From a checkpoint of a small transformer trained on Wikipedia.
Architecture: RMSNorm before each block, learned positions, biases, tied embeddings.
Training: a variant of SOAP for these matrices, 512M tokens, 3903 steps.
Each number is 500 + 40 x the weight over the matrix's rms, rounded and kept within 0 to 999. Layers, rows and columns count from 0. Numbers have three digits each.

# o: layer 6 attention output (transposed), 384x384, rms 0.0679, rows 348-383, columns 192-383
# v: layer 6 attention value, 384x384, rms 0.0763, rows 349-383, columns 192-383
# up: layer 6 MLP up, 1536x384, rms 0.0759, rows 0, columns 192-383
o348:489527480508476507550562446464536449477508569471537531498515451557502598422475490540488492507514505572494427492507541521501486483494413458519517449509450484503421523545528522483373518539521533479455491548476550470629471504519447502504538486524450556555593449576496458532410576557408559476502556531523490535479486545466485558480534459548489432519505506496534482503555524475480524512495526497598502529458498472472474490425500563473555464494497528476488476482505408472445522508553476533515499459494470398502522544472475473598548510508466494546481487488497533484535503520421466583
v349:496518602405567491506456501462456458478528504495535550478513473507497523559477443433473513469546494537478525469445571474460504437465536563448533494520566526491486576559458436489501494515528543554533574466499512398483584513484516512504532500489505526555464517588435515540572517518490528480501506541544463465507485448465563465501494503426433468449432532513482634519453464531506525496499543499459506440488490527411479572488521460535469467547487495492452491539455521466582545492533476513517460480482409463526616556502422569521458479502453588539525422458530495491601466451505517516
o349:515536432453477509430540515507500526480485480434569549550436533499495477474442546462516511451513481452487520501536466580549536406442473610530494489591471503537463498566431460510514534443464548443485490456523459488569508563549510506492453461381447518464434500493515448446513485455493497511508458489552490587478487649505466568457515513482525429501495548473569445560471538500502473612487526404553446526626477518473540506525516573484549445488491515444478460526421476496442527484401468477543531449522538503445410495488507505479519467430499570564529511498530527525505500484468485554
v350:600533563501479541513524482503456528508416543468544496590472445487469408512534422525528463560482570449494522505498525561475494429546477522576576478498440492455568517523545491617459436451534393455501429535510569469481494474538450538525509477443554496479527573465514533469443538481591511443480472523397461497521546513565535505541538572453523502491517506500467509534476510462539520536538448450518514528477515495523511494556474530517557608509516512467477528474427476552517500535446460483488545480512479528495510499458531471553467462420475406417448515459485461460574508526527557550
o350:440463495520507464519484516523546511493503486524471499483527480512546431541483532502465461470488441576520553481556514540506530469539530524492491452562491528482452498467519439470488500556441510518519503541503528563465490439490536521489492541555500414474460477466472527492512511538555446570509530435543566576513497491410534454551478389519461477422524505485513563518575444516552609557555480550497533518445474475476562536481487498539475494492453566525440514492513491539516483513479499546572463521486491501524530536538552571461533532535508487505499583546484489494465405552530483537
v351:529462467486468399532544525460515391554501495482525495506498488584512493529498436360539510530462507488549525517481504527475471501494541558505426408511533449484535490497558521524573499443510494536472499522483463460541541551476509509444502512528482544518470569486533593490570490489465518540434527484437518491481467545495446417538510512512467548438518567466522353519561446442510591498497507506562473499525485476484487465530511480534468426532446574500514504500467495522485554448534502499482519588526493528485450515551414534421465495528448579502470454534504485499447526546511486546
o351:521443443478472491517570480526581501495512512498540487551465487545599460437451469492511479533512538506494516530464425521540530425460507362480532494473549529505559511518453554474502472480460476418457495500509564462500450501445463481553502438468460480474571483470503441495500531441494488481473525553500489557505551516478458481420543519547477501470474513453426472509438501408530487519449540544481448487418577463490490473464537566544516554519511544395520463557467491548441519510545498463405506559528534440530538484525481539490492532539568498462542564493436507540469516484465540527
v352:524461450482421468458575478503498496449527478535474453474487554557522496448585461471558577456508484462549514478445542521504444463507484556516448568516485486506562425620492508504482422508562556460554525524564506520558528486545549511452521478518525522459511505472499511446422462540534477518513501480506514470517493446520518445533480527543445456483569502479479475468502471461512506541513540529507440444488537552474546502474473528449417382525515498486447550507500544476544532418511487455495528460509538478513483521580533428467475574511468516468491463509404479504533441428464515516
o352:512533482511576510572435423563464556492508545562459488512522492499457462559525530388500449536411487465498473513515405444531489477497465502480485447607520481464518528456446519415504527520569499525458496512542542571517462559488497519501558530478538453515493504543500515494499479483497534558474516472520497483537520546482511539437486517496487521552561494474487474434539562509457423431433567500606506478576470481531533552522624494534539526509495553441493432515499455524572548545500465450543454550484486411551468486432480502498568521491531536494493535490480479507489563562437452541
v353:479449470537524472552509534440527514494472494506495484540514497488541505598443518518516450496613490456443484492475456486464424501478517508454507509547520581427457564491436434525482537530486467510462410459519464517544560548536545447496523449434518518586437578379457497537476459551547464420505553438535437549549496515454564478528525546531495535569610563486452433494511498511571533428514544432489515578493523548556546541563490444524517468508528522447571454536434516545475494412567437502571470546474491470479517531531545537499467488477507491477491530524533505481468520487496483475
o353:477565532460480451451454546577455452493526436512436490508450469483452495547550584517425422578470462433540548513552465486578506572533508493553512511468504464464497541561505476498565440508504498522510447575435530523497442486590552531548603456545496490461526466598401511546510481452423531528560499492522459570517466535512449522498505564524563510515501524446544571473475521508503441555469469531514465566520497511421424518495503639456502545520517419518490532514507565461511561540510547459532479515502426602477557534463476467488543502509519473534492473612483489427422471543555504459
v354:530557529528528466523491476561519537522546526470478605532449568481549533458558509520580408531530593486514503467435576471505494457497474541547523518529569480511501443568472510519516505536471484427443456521562530539504477548535465495462517582460539528570572546520463506519481411470523444434452469563604526481380523563545502545508434521517535485505513433477547409534481542522438493482486446490448558504578459509504555530540513474502515551503569483522486500508535513517620494512466430480472528522506596469537534499536558533445495542473453520516546469424449532538567493425565451487
o354:525492500488525510589522539531448553451509512442518547489494368503489499509489470491460510450519411431530434475541509398497522519503492515427447551508481436425506497513539526433532533514506482460600497522531485575503501461531444491518480510521519589421529454567571488555481554535489545531536543440548523504556555492579507522471448548502494574511517524572561523490528556563426438495503460567523508478418415451467465442442514469512488455433519431464504476483477482562510532564493530450475576484489453512490471522535590542521427538473477563528506549488502506484441564550452488455
v355:489512532457452530530521529462454483502468426483525495524534523490523591510448544463566531568541456442419590558478519505542412416499542568468570482583561524501573488540516512487517505446566546529508490541490471487510517447556512481506458480449459489476597553546480455571464539462533588543523542500427493478453534578445450537563477542488527447500547535548459535530499487461475422467499554481484458525404488547552524453533528422404525510511498450508449462507453522502518571480416510551500499424550493501544476517552592484499487463448477504478513531572440373454502516540552486567
o355:533499474509448440584463469548515478528499470502424499412508433532425476527570491598450485472511508560492518432543535528578502546480443515556484462473420485569455494615485513513483509467500501476410495441543542518535555529515520539549588500509494534498539490434529457415577461519471451472554450554509482550514430518587473469503450510487557494499393550603497457464486427412524472596614491519516541562501479455554470559483460492527441397540451505544537404486552520636531506536588499488525441486494538530563551419477486501559516530486567553507558483442575521455492475438540517493
v356:456506575501540523562514574489494495540408528530473595509475550456518533521568529504518565572450452519474521527445562558502519510538486455470499443468413582467472512583454498468453558512520463548519490507515453456543447461517477602454437529456502463491521499459477485505512448537512394479512509534577425588492533419441483556458496461471536518414450485465489469507449409473490478458435478459508518454482461408521460488479523509524438501474536513454476520517510580544466504523460495487497430459490489470528512497463559404473517499460528507556417490455508467513571520437507539579
o356:561497565469510534582502479500431552431521469491529524519441463499500600503547550505545439504553461545480514427502449525462470452477460437532497526488521404462572401477511500539519500517443525510485490546509550544537561442499497519548507469458501527554408502449536504537477534544586567525493511484464496539526429565522525550516576471523473553502544453454522429552529462479441461548553493463531521468514498533528501484542467534516477547497545523593529434565498536526477485527476526571499487542495586437478446523505494455444540507483506465503434520443527476455465531488525479467
v357:436423459489508570480526416445426446455512460452516444438477519471587518556450500517536449510474458514562511499508535545458450511571469462400581560481551490490476499486488474495409525436554564491499492495417445465595417435459429506500487574541461474538510482476546424419476438525536470517586443511499527486494526609531497529506564472519581496475444547483448512487508544432535530504529511475506503468473495472523473553485418453411513552500484454466527528484562518458568488473429559557547503564474532496449531560517423530505521506417519478573502504561491540486465494455509498533
o357:604522491435535478566493495566566441475473498490589477445539441511499451519491530478422522495476470487512439481551511475487443469505550539486531500461489522520462370379514501505498500546426505488480579489486493507471569519510452480507572516569513616530466476473496490525482464464497478498459450524474449510425551474432520495412496504589514411456504469472515524381481524506498469460496492466511520513529486524530508463514505466440471461466560470511508438460409486506502430537478480592426421529518485531432498403489594462460522409520524549484490520551517477521515398478506486448
v358:464493511542473469485492528563527412545394531521464473448542423499512511534531450448445500492516484450522501426488515487441588491449463459489477422501443493472512475424520458491501476536613458463518535473520522532454559523484533520520562421463541459532524539502478492528506502503483561520558542496522463556440543564506571498491481447576421415565456490488530491508467517458385516530506486473514460510433517525531475613445472472459453471548506529429518513505584471510507548503502586513514500444530513493476533534458547506464579519421441505441497547499481513489505449551558489477
o358:481511538522468484535459484551459500508518538513571478571442600506450569535528452521446461524538597473471538507529500464457496482499538469476478476528460483580443493467455616447546532468432536519474530510468481468469430523551503512516467514464500483519500478590510570501483554524416474474526452494502526473578518503454435493484516469584495505482441492554402553504610531445546506468421542501510528526490598487520557430526534511494552469466464497576459492488452529487442499474482510475556459479486486563583481456520527571500507524488532462462483499530476491492454490438537513486
v359:484504500465497402540442506504570605471554480475469437464464417479446566401506433502502550492552583491571536443511464458487591483487458527596506510432524466476521507489478504557545475526464479420481450430503469505456541462476477431552446490528539541506515498490524419450473477495377495527501583576444458434591512497526494445439482487455522473495498529499560537475570556481521437418472489489575520441428448420483530495471444530516461502596441507514526468468585491528488472423534420502588547533544531490488526484480547487474545501494540562547453502527538470518505537471462443546
o359:494459488519518512634479528497481376515514484537623518505480531488487497541529515457477480537568474431486517492485474503536491498535440503429477556496511514534505554535457518520441607536587518479504437499442506497511584447529532535463420585455524474485496510513531450576492426482513484488539410469455487472435478506502444549500481431415515523523496510507395507531493459386516482488558529495535355443496463475530450491531512514560538476530557446508477500466467490364494465505502506432526473480441507501511524527462549595548480478478529446438472450457431496463522536490531522518
v360:535571503450459510474526559492539451583514526515469444480534511485606537461562524508519453525480459554515527520493541492504443422619460494543409436545520514521465528553505569537508388525471492567442534562477566527524570487480528561475460504518451444497568476520503464564544563509481422505483451503560481560575463506590549476496464474519546539542556529517460470540471470516481377534462507486516496477423588479462508547534475484515527596544529516492487546541407435397466434470479533478529545612583591554466545566530557493464511529561456581443538544448541554463523445451581418529
o360:464494464425454537511533463584390530599512463485513460510435399362476441478439529465508500519567493505554388560420455560535523425493465465524511511486494590583525515457563477493512522529568514553493530449559484499447491553596523460518471529477493484561516469563466511431519526568559497471433497504551577556424476477477474499552573498485492512407545572490565492486509516509478515513534538479491440495501535527477447477567499534566438524469426443534496500435432485554432481537467492513503536575575424449441538494455493445519501499433460504507505491543514489522553563496524505570
v361:553481471461473569535530431543531537490489438439501474550551537457459426535457517485443456525420563584481590496493551421475473501515468467485473430565534477484507529535546401517548538559535505531481437483450486460513455435482526534493467530478543496502444589520548498483484499484468465559570545486508487492533342539487558594544517496456527469466456518471520521472404526537519511544514413484576528465404524459518518502476545598514489511517452518530491481558520471581416442485499432491504502470534485476462466525533509524505454531589553454544506451559482512493571498570430497541
o361:462555449469530447472509576478512480467468519522533539401476459433585594455452428490528549462479493505520503532566458547541543489596401424505508482531495500512479548524453502501502492446386575466558460485498468541488562512536428554526583497492527464574480478474554519521514475472491513432492482506474498523525615501548476482435587526442477554509487499495505521523492503528492493426497442478434546470421523441559395494545465508448504546452470499552542574564456497439464527468470489492486502496441523469518549518493461555546579565444518521538470522521528474541547544563548420485
v362:557511524508505509482505497543496545506533499560522512475463467480538505565501448461520510479516561541521490438544526440499537477509567518486535507466537594499476483470536526467462505512511509536524426469502490503454514439455525549475511453434425507533522542506516489529477479478513528393399506504445517505452487526528490485443493584560460516582470525471488489526521434496448483434497534485490494454398570480554474564447451507570418433497544464526526491440520476484485500453496490535447518440514454507562521527519428506514541505510506527512529516519513518457535497454536522469
o362:465562467558573555545462469473523513593528474476497529506578448485531539458502539475544505507515515503484557538512533579529433547493497449529509397531482424450489487505493439479497449512473547443558554481512441487525561490536488507482504524557558481415414488528479555482574500532460510522498462480474447467486483492512542523550472456474544462502449490490548463496481462431522516494467535568550499512518495573455426521558472455488509490510519488500489496488462494497554558457550457461495481522529569482489526479539441518538481487500498487472451509551449524561539522561439531508
v363:522433483500485544502537419473419461559476562449476447479487457575485449485519538474493477488499391473561497583511472430482461483554467512481509532505541434532579500537530464511411494482541502469525444512524533526411488538513525547472456497511416529409478578513466532537458449530518514533464429475483497460457417524522399478510507543531455427479569512527528479523405447594533475523463474413472490462519506508492484476530535478442500515539480502560439538510496570528468512468466477562500536532561498430557449456485572509480461421511499485556489430503524439464486530504507509446
o363:514529503491498487469461448556508460486522469466518522411443483352536490523495537546431477489458594497549537483520568537480474443472547452466531484524491471510534490539474569479431526515496481377527550485490465530484522410481541507564495472569532448484470507494524485503533532539470545479543520516538525549453553492436501510459506486510449581477484455552473546468418459511481490528537479580516447345519488566567523542518559509481418513491507538551552478531478470471561400482535436501527449531451482469545524480477423527540517488526484479509510422436516507538471537464507486631
v364:501545527422495501476500569554481469528503456485536566406483539572450555525498491487572451499472499551509445475462537468560445505493529556517507531446472532494518446472431493480516469437501422556461439512486532523486428442505487578576500504548522496500485524514449494478518502456506387444473569447563483572550492490479489519500513488430576477521490537539577563564484525480525520401577518557515526558453479500504506519451539473472529481533509489470469509469592522480475476530500568548502528507538497478490576507538477536489489426486446483548418530465516537533465485606457453517
o364:451537466595440519509505583459481592472492534490476531488530520530501546431402518545549480469503404487556546572533471444497503447529500483473483518476523522505506535476507556536439498433473505501445491473524520555500537547474521570469543498472425569519553498565521480530418539553520547558540483507486510491453570434498469503528511507516549458511463504450496544468530481510521561466456424398454448500476483527547443442530412456578487468524614439543478548464475531545529492608460476541520480504511508541541519558533465477469466548470473477465509509549471515496517504561453585564
v365:496498528574516420533553524406501489508455476480523461509504575508397495521527534495474478467443469504460562494493528485431531538520511491539500478576528430525456463519499506595503496497496493476517557576502499501447518477515530436480463454426475372469600475480528552476449499452541505501545464488546498550515559446468556470555490497496556414539539511505523435465578556499533532495452572542480476455547464514515520544547445571507499558517552509513439494423439534476469510552513597543500500470512513508500477461508506495492468522518534518536581495467515496529505521476515470515
o365:572466596451506517483471505491486475495497507538474502561549467400541501536475508571482450551452541491488519482532510481576500540484481563546484495418487497534508553556514568444490500475385451512419486507574467420495510540440569492570545538470484582589489495556424490536570490578522520491556466537469427500514493511534428461494498486474497503464499433489512559512549453498525465517533508429529522576574565489498502506481501465574503505479510530505510502552552495534486475476491537524569461488435525588515468456434517506477610471432523591407519550485518585435455501554399468517
v366:521587447516533500608470494497546484478481514531539472628512467529445507594503495449524560538587545500521493489526515429442492456489455482484514545507458526474525541524541562541487467564477522496461550527448444563480506532452399538439514588469465482504484566543502519584581482379502552493485478581533426489543508480455472449539535519482472474502482483550586541516460468499535456517587508568467518554482490570465503518467563491444542439569578562498500533540498566492453490480525473544532584495539459518535533475534509427534515562478501527521503580474480491486418471495426526419
o366:511509498471424509502492499515512559490493451483473507442484464633541557457534429436470576443529529396514490512476514466546537454491465529547465479561525479522472444575573549500423476476526484568470491469572539440512443488466563464512554411529533447472416499516517495421572377576488514471509497517477449506465492563458473482460536450500507455490442489442487559484494522500464506512485496503460456507500529452502489383477514432503552451496444526567473546478593452412539447533437471462481450528446494466453494530544482435471449499521605476530462547489454479503494418479484458483
v367:472495491531500358478509544501460456511505464574550540498529466429577459523534535493511503524593541479480465506503554498462528499462460530451443555494551527474490555398431486477541522555440565557510484468547556476531568507497441468473517474508431464466495546529516530541522572509485458485508486515425458520446481477475514475465461499477502559530519480547493506485512526519483518555548476548473563490471468498485559512570520454445499549491448536505461551511525526531521431475540438526522597437501388483588469561536534479476510422539450555525465546537433538530477546492453484530
o367:498434556456539482510467534457432512466474511495451462523529490540582486467476535451420604486548506511597464534461519544501496480495472457548516502559487457506491526569479586510514454515553511488545520402448492444457533532519508522491516453555486531457482577429505480498435452555528509505545499521452549506599450496549475532520460509534515490515468405492512509501403521534531430479445483423535525516438478425575436504494493431444431479543500495550424541478423445549417473478369453433529485557475498486496461413452560600476480489485536438460512463493494506479578561494505579525
v368:471540529408472488557533453558499534446487459521495476474466466483522488479480485528506522489452472585513512462540488465504497501528591496584473548496488556476539494526510539514592531487518562547510598392522529516388541481503471517489503520472523489454562462503496529462491539515545453462449467471444479486471448544522458495520492521554501436501524468513405504442403515529519479497531542465509524532510520557507478503502528498427588590436548539456510503532493541429404570464533604526489463494523417462457447507493524495512500494467472445585511528488454483579481449452476538509
o368:525552518514554487513411476533488497499524515543395510462524539515504538570487566494536479464456547460423482515488527509482470425491490528438448541505451513534520524462472479498461439499428519507511510551545493484523473551462504510506488560523464539492510533483543450553495490485489475454514476510521535477450487528403559496453523495518488545521492469511471451498474500463455509465537525416522536532489501443512452514518530479532409430548433563503488490481504520496510448556501505507537494541463415503511498490547519432441517495497559518492621427462511508560505484462501520484
v369:468525552460515439475450555465513438578481532436506473511612549475523595515428488546468537492459469438469464517499555424489505480588511485498569528486527533511428453455486435452453530512468529454578524428495490472440477451543516560562497463484518423443543503482464469531508465479484548436557522506438492499504451494437472455485390529483479471527481458535449541498508541421485507462514446525528469473569515499511517477512524442499514546481454504452507465439521548430510502470628505553408493491577531537535367504519512547517516508489509516410570527538500498542523455464531487526
o369:455573501525509525517528515507453413455471565561478446467540529493431495516432482495491553493524547407426460483501521477468517519415511519511542429459536463608525511479467506530537433497500502417496481532530548468418545507583418509523591511536492566473444536420474541432593493500480370513477478463556530518509549508470576505517501431549551515469482490444492473464526485537487557477433497591463439460556477524510522533563506568542502410474522491501442509498545487546442553501574549489570554522458422498438601545467518516458576472515471488511517502538466579475415518449490533469
v370:457469555549592514531446493519478470516494498524434453541536531486563459598504450492538469549537493500483476483527516496511521490472495540493527488424542461511468527504486562506473558527494520502539505493552464523525510466458452528544469482511527452454468445480626547578433443526505573473535507452441472546553502496506529532560501478411463488595567541527503498508509497578505529451526529462485450415450501520503622436484505498550513561533489491527559470494502494586506514473445489455556505526499489488478469515458520523458569468584481483468456459456432463455487526485497419501
o370:522525522482527571498511474498449494500529482432502510506505462517513501394431486474420442509453501481540448463497560550442577517471469545533461420589459460520477527542515473470530471487569541432503534510439463541516523424489504520493523475540519576468541539487500539482553491483553493452419429493510470480516484432492514510553535551538541513516461495523407575459537508533507437493467528528586506535439520485540467476509537491477473562537492534473537545553514495524494432510570487486477417477561453484526484568556506499607548509513508510505568506517532420451477444520529462467
v371:436527484500509493487489498452531499485444519512524520521524466499452469514438506470481508502511493570465469531529505478522495529458515514532539487523534519480523470462510528557487484591475534470509527495519490527554513451573445556496557496529528511597451487516524508495518405492544466588518443516509522516451537520504492434488451515508525479597465422468467512558515478476545470468516486444514455450441447459478496494507475404488533459506518530441458498431556479457455488497571476487405524556532473480481553508542500572490544540514599512481450493532535555553446437440585596549
o371:596420466506514539505498479514542483461518499453476493472522516524514447537587473481478537422533483516501502459486506576476430465519491478522485436548498515539487533505526464560486503450519544555504455474486512538460429532519484479541518576540488549484570507413568511517453479554500480459527543552541436527543501473503532552443559460533469462495491548493541470516518491433519439533503544497489494495505454570430437442602544530527559500475534485466489494550521521538486516452498552499502404441520547540416470452438454491458525481521441429442513541517462507477575544574506472562
v372:504492481429458537358439488499473511485498506533531494429482606428451476506462538541489514529526540533470422558544479455540453529562510465392488584494501598538448504549535521462575455455489500469517404495506491488595475551554514486468468521522500506537493416450542525547478460513544573505403451602518442650550507478495515501594548471521505471488483526487497518450475562445534529458506444450516435521480500493544513480511546470441498525531496463489450531452545449461509484517496468482482494491566566555581495534513468515560522478454461451507462513502453459509458498491494494560
o372:411443512576526546547471423394459534422431479435530525476476443524518489497539532470496497386452525422460399581488435458448519495502561533554477492477495489530430496454544562527479461547460533443427510451435508407536530483470550502498494511572449468458438515436468499488527573495535464547564529461460521415517445532550532438438502512548516490478425605514537478506498425522478528505536522536577546585532412463482525466485494461491562482452513460545475509488451462472592519486604444555485503445465509567522539436404521497433406512585525565547542513527488535546527526457479475508
v373:447458507490474480488534435515476578492488597486470518475498556459475451503505438494525511476466531487536389481510499510548524522573431529591481500544524517540498526449563543528524496490489506523514610448470525460383431471532529439495461470378548485515491544500588558518508503546509550482578474444475478528522461562511435521502517497478501549426509489380447497471549480413456498524530463532495463537523464487443506492645480568449487528546526493493507549539511487535535466504553520501493491532510463493446531526596493507544507468539504560500452575513507467366496502551486477464
o373:563516536551518510497511499550466409444532482477541457541491490469503601474502498432488454479475523462433591468535529542516553532485554487447545529512491499559503516536467459372418502522514504509513448423519570538497509540459490530466475496638489486508449548538429497488470418519460460558440525451508533515609416512468556460546477503523520511528568556535572452587528526453466449505434461496483486412559519535570488521457393471454508438459487465471556517532471476534469439507492516527563502486439503493515502450478555511513499494562486451602554505512500524525476530447509520429
v374:542507548494420551518517502479488477573491518513525513540518537560428455500499550485465525539510477453463509508468473516514528533583470495483461450487551479456448595508426433478458512507460481480456578602539515497500550492450403507505460449485533512537481507539465448467472383519480467574520547472485516458465436511539473513505562472499460462462503497444442588482499431488556461579537578487632498587450500560527514481396514466482506517516519551518512511444528556459515580509476495443485485598466512493504491543542522444501610397446536452462497507527530473518498475478442576485
o374:533545465540493506487507427518500518461476563498469544578511565504432453521481452503532569549608468584514501447468518503526488502464487570517510499510492491454553450542525498415524445405484492572439462482544541498512503481521494592545555569466517495563534435503530501569531477490472517494500464467475532504538536486549487460489529515487474493469534488525582533500529445509425505507464426466503514453550535445403505545631465488588551513482538481497605521540482472509479473501492481442556473467581485459465503433461494511515461529512556400475446437595534486530486452481500519557
v375:427432545476532498475520519477583485473473510491501502477541522519499515474500557504592564491527509439560483510481428496469543547483590481489588471535530515492527555485537480479474465467524494524521450438497582541506519522425518423501430418465464447533440588460610493543416488458492520459556494513465483523525460515515495533533527565554533545506508510462535577509446500519514527522487479509499568479492459457494497522451529496474517510471548434510507529484570529517504531488451413521541440486546531586427554464459541462442467467489535559514500514492549515533556515507504416539
o375:513488554536443482520466554471492406484482544507547456595453433497417511452516527484482565519516486558417440517587483482466519546546449506479419461508426471502507450471436444518483551510461520594518553564538496516525565496534556560476537513524469479510540486475463510473513482415492525438498494550483371516472502337527554469466483412536560496458458469538534478507465496515490541491487419528523449486527459492489601530452472452509458493538482442412497458447493478540496507508509547493452457449502473404496536497491515462445519485460515393461516524486539471505466500487492605483
v376:532570505500473541520483534522517582483561487597489524493504489563508490522472483456441495497468545532513492546511428538484483510476462521467476530476494502472434444474471511484478490479525500528563523482395532480388395542447447460489477456514540568409557498424548550497542421504493559431516477490538445503464538530548541516565505379479549477522512440463503495497506471522511524495466455527456442532458457542495514447500473421504516532495432564551517399549518500492408502545425529556496497506454488557507576517572466536496564440516464521498516481527500494432511463448464460495
o376:516454406565502537563531479483484461520552486475530485560504442584532554495565461475492508448549472514478523490545443517517456556576520480513560508466519517554451458544499576508451505566522455452541556552522490447493478500523493498490544441482531493526491472605447471458465482580500483493454486568544549539446559549519465443519532570508445588457545415427494550505536518464600551488549497480508528485494568517440473497564578507512493403529584522535599531474442407431486526447513552527547562427524520502546512479473488573512453470469513529464470542495539482558473473506485480461
v377:437472544475477482485511493559590534425567508541524546513538480454429485591550461473517511510479507457524462510515497511490497552518550446551487507532522500554509447426532498573613439532534540453486465478475453461512520477505472487501557548510509511542564443509466548456510518402472482442492500473457553457427481447522547504469476539508566430492450444571490551531505531580475547557429482502556513472392575474459460508530574525444433518422522490548465493511401531564539471569429464489436543450491509429511565567531474474553529498416516389505493502411530500412417461509537449454
o377:491499416549538531400476506533464523575531511499386469478544563517435457422490459584521429458544444444471426420504535488520459572464469486470451540478512460456556537479443564448472538530550513535528481553440441449444520560458474442515465445458513433486458456563573511555526456551506518408485445522497484554554534548484533527488597533568512502469459487416512458510461448426505502485458533537478552471566467518521525530561455515535481506609487509459544544537515498482491529552517441458573509462488523523491469545487540546443508489524505546590516492535536471493559480507412515522
v378:524509429492392524524513536558385509544492507604490460529484414492477578499603497554518502473496464468479426503620505484487543541372530558517483455464463487533527505430547452521440446548493514503547530554587533475570497538497521550452496538515499431544535568467494541487495465533496472477438485460483451463424464496435507526529537576483553525514459499419499519431479521541499442494487495573492516397465440493518561509573497449472456487498506474527451492468577517523570507489484485498466521511496558467548484559504536568511440489503518477463482511500492491508487575571449523538
o378:482539550590536446545562478502586575547464467568492517510515544459484495538527496444507531535543552538510528453447506540452434532527505504519465578486465483384516518514476432505506517486578471547474544471434454509503446497518526528604451456579446521493485428445483492453470536490430556532499413487441522622534539479455454544538443494535422423494514465457550468519533538504562499494477448487472482544489522488533496455526521530559522437526473486468545539492515421471359420462474506484568497526529525491499575495484474536541504519561551564476470457474541517468526495457505505562
v379:541493397541493488476444513516452504431517488498451479423495469502484462599506457553464534514439475490523516446468516576530520496540472363510576528495540413521527496525463485462538438548476500480486514538506502487545485394462497487553467439447546491448450564490486484477492466547486528442480557466488468549471535534471480456480474424565578495504517536450567469488511460468521413436541545595539570424483505470515518412468554424503520551489467500557486484461480504498533502510492468422491450534563456527582540472408550511482414535512573504527522473537467465566477507477501552484
o379:461493528548400453498462534467592544499525444509463454454518525528595477409523417564536482504512520436485401507549511459432499562439522530452477463499497519464439506512552532505463408565480484496547479547534495519523462557472426512490484543590470507555524447530516542505557521405490490534619394517498497443508446516537561425545564493342508550544559490531502439497550465523514507525499453457486530566450537539533496535552479548474508505481449508452480519452465489512436516462523458607437496556501512470429466473518470492520446477526495485505501506468530503531521530519547538586
v380:453561415544463507402511485463465504395485512465519476450478499563456515528556438488501393469548481533490471537581478533505545494489512561518527493509538546487533489480464506468470506542473521470462581536551476522479500539524508543578511595471546467489479505475541467574477553451511530501520510537488629467505495520464465550390512523391467494487473550490579481543486507531545399546459547498573558491478525493532475476495484622492447463440448534523549450477539486513451543468496465526480417442549456515530486533560445515486493520471447518501406432462591458439476475524424494483
o380:480504540458447565488515508519486455578477468462456457549545497413469510514482570429490463486540422494497496426521458521474543555468442453519435530455485470456594568565479556517438482464483570489415428541462493488554480476516441576440436530482532501521503531510486483478508427491489471592498473470545453534492440456501451504542482530487444447555551543522491433404512481458548467512500440530543546450580502589447518516454526410455447463507590523550514468478490495521482456437505464497501476516533579450503527493458599506544512489507507420445456530501427498591441519505497467566
v381:473490555544513438484409478539532543442489487436439455496428503472546493526507543518547480545434538433483441490475471519491464553484495551469481460524505429512472513553494499514548499481511515488501487506520458486487499510481486436476477458526528459556591582505541525506607606540515481500567542507456544520481512506560539529488381550567482494512467551490470524503428500533496503532496544518467537472483450485564521482459562584428644546503433494457499524494547484523462409547629537509505480561537525549503503444462534519511511511482477498479554513507487579556524499502470526447
o381:469487534403491515532566477530580499484489542523542489534478445511548475451459394476495496540534491494514509441486523425508529543520547615490498466455410507513494427468511525512490421409496540472544482526461473454513452452527515570557527549462547503516512466537486423480499470474499417489509506461455485538492469508495515480539535469443547516516497418543529518511447598496485423469499505549462390482455534525474533510496470477465431460524455424583533507472508510531514576478492482528502433511531469452512408521494488514455484518494496507493485448521504509492408533501522534525
v382:532447539457476542504498516460480511513501505481539449482494572502602444493547509589483405516546489523491432437559519520466543490512506508544430534486471424508454440575486448492500515587575468477513545437495500474501461474494523450563576492553548503585486545442476521493494529474484499497515531519449454462521506447464576579540543472542547516518465530563541519496470509447531491500523425484488465525523497583484434486470500470451452485585472528429457502488500561496513496454502471511518498485412495587527442522612514483513519439490506557553564496508482588524527486585573493499
o382:440581525458549477509461476524499496515512465576513504536513535452518506520521576424429515452514523512513519498433380482517480548528450435512534478510479485482541494482525537576489495528449538587500485486500462582522479522452506545461504479497405522484469470499490507560482589503424468543450472440510422493441495548495552488422478545451535508477500439507465560493511491503528547454485543442592474490434514468391455580529444452476425515452489511532510474439460540502517438564556510468574509418515506513494488475441479544460514524584536362496473526540531514605512552530542541486
v383:518525471523603423551553469499473521532508523472533576476480514509541383511373506530486474542482494514525544575538512481590515451487503594504419444587526504451418467557494446549433552539538519503532424486551514484546451503505474444443423431464482594431512508488539444533502453496494480533538445481573481562520527491507552507562508471533542454490490549503479538499540526425472488527533460518485559499588604522566478492461494489544521502437527492502537486522491480500521486546426456498472475437560495526442564525472503432495551484401463389496492543506569440548471535410543567483
o383:535454502496525578467445526384468504475566463462474479513387518524585534474560561535500493452457480489463534435527478535540463510473390511510467469471498524561523470443562470442573515513484469550425487474459511551527519522476543457573532499596507470506546536497533476433550501523457499447518577490486564517508516505566501500427548570508528521455445484475477477427552508527521552405602419441527461461512501487439502508462455471447509495522511563425515494534488493504553537510509489519518535562470488489448425438505495500478500539476492565461541455535458555462504475519461475479
up0:489487556520509455510507518492465471485536594533514567509530506465453578528477447529490484517514494569512511543459513557477501446591416552490412521518485412499576478513536480466487511456439529435532551515434532481579469485477450482511471502490521517490526549483513517451509477476492428453491548499547493573550428532472483461441458516508493401520525484444503545524564605628604484492489433476542470438559532432493504445490536551538522527497560438478490463500509576496479522566439520488521520522484507499512456566533489469552454521461505505540544494509586469531456531514461491580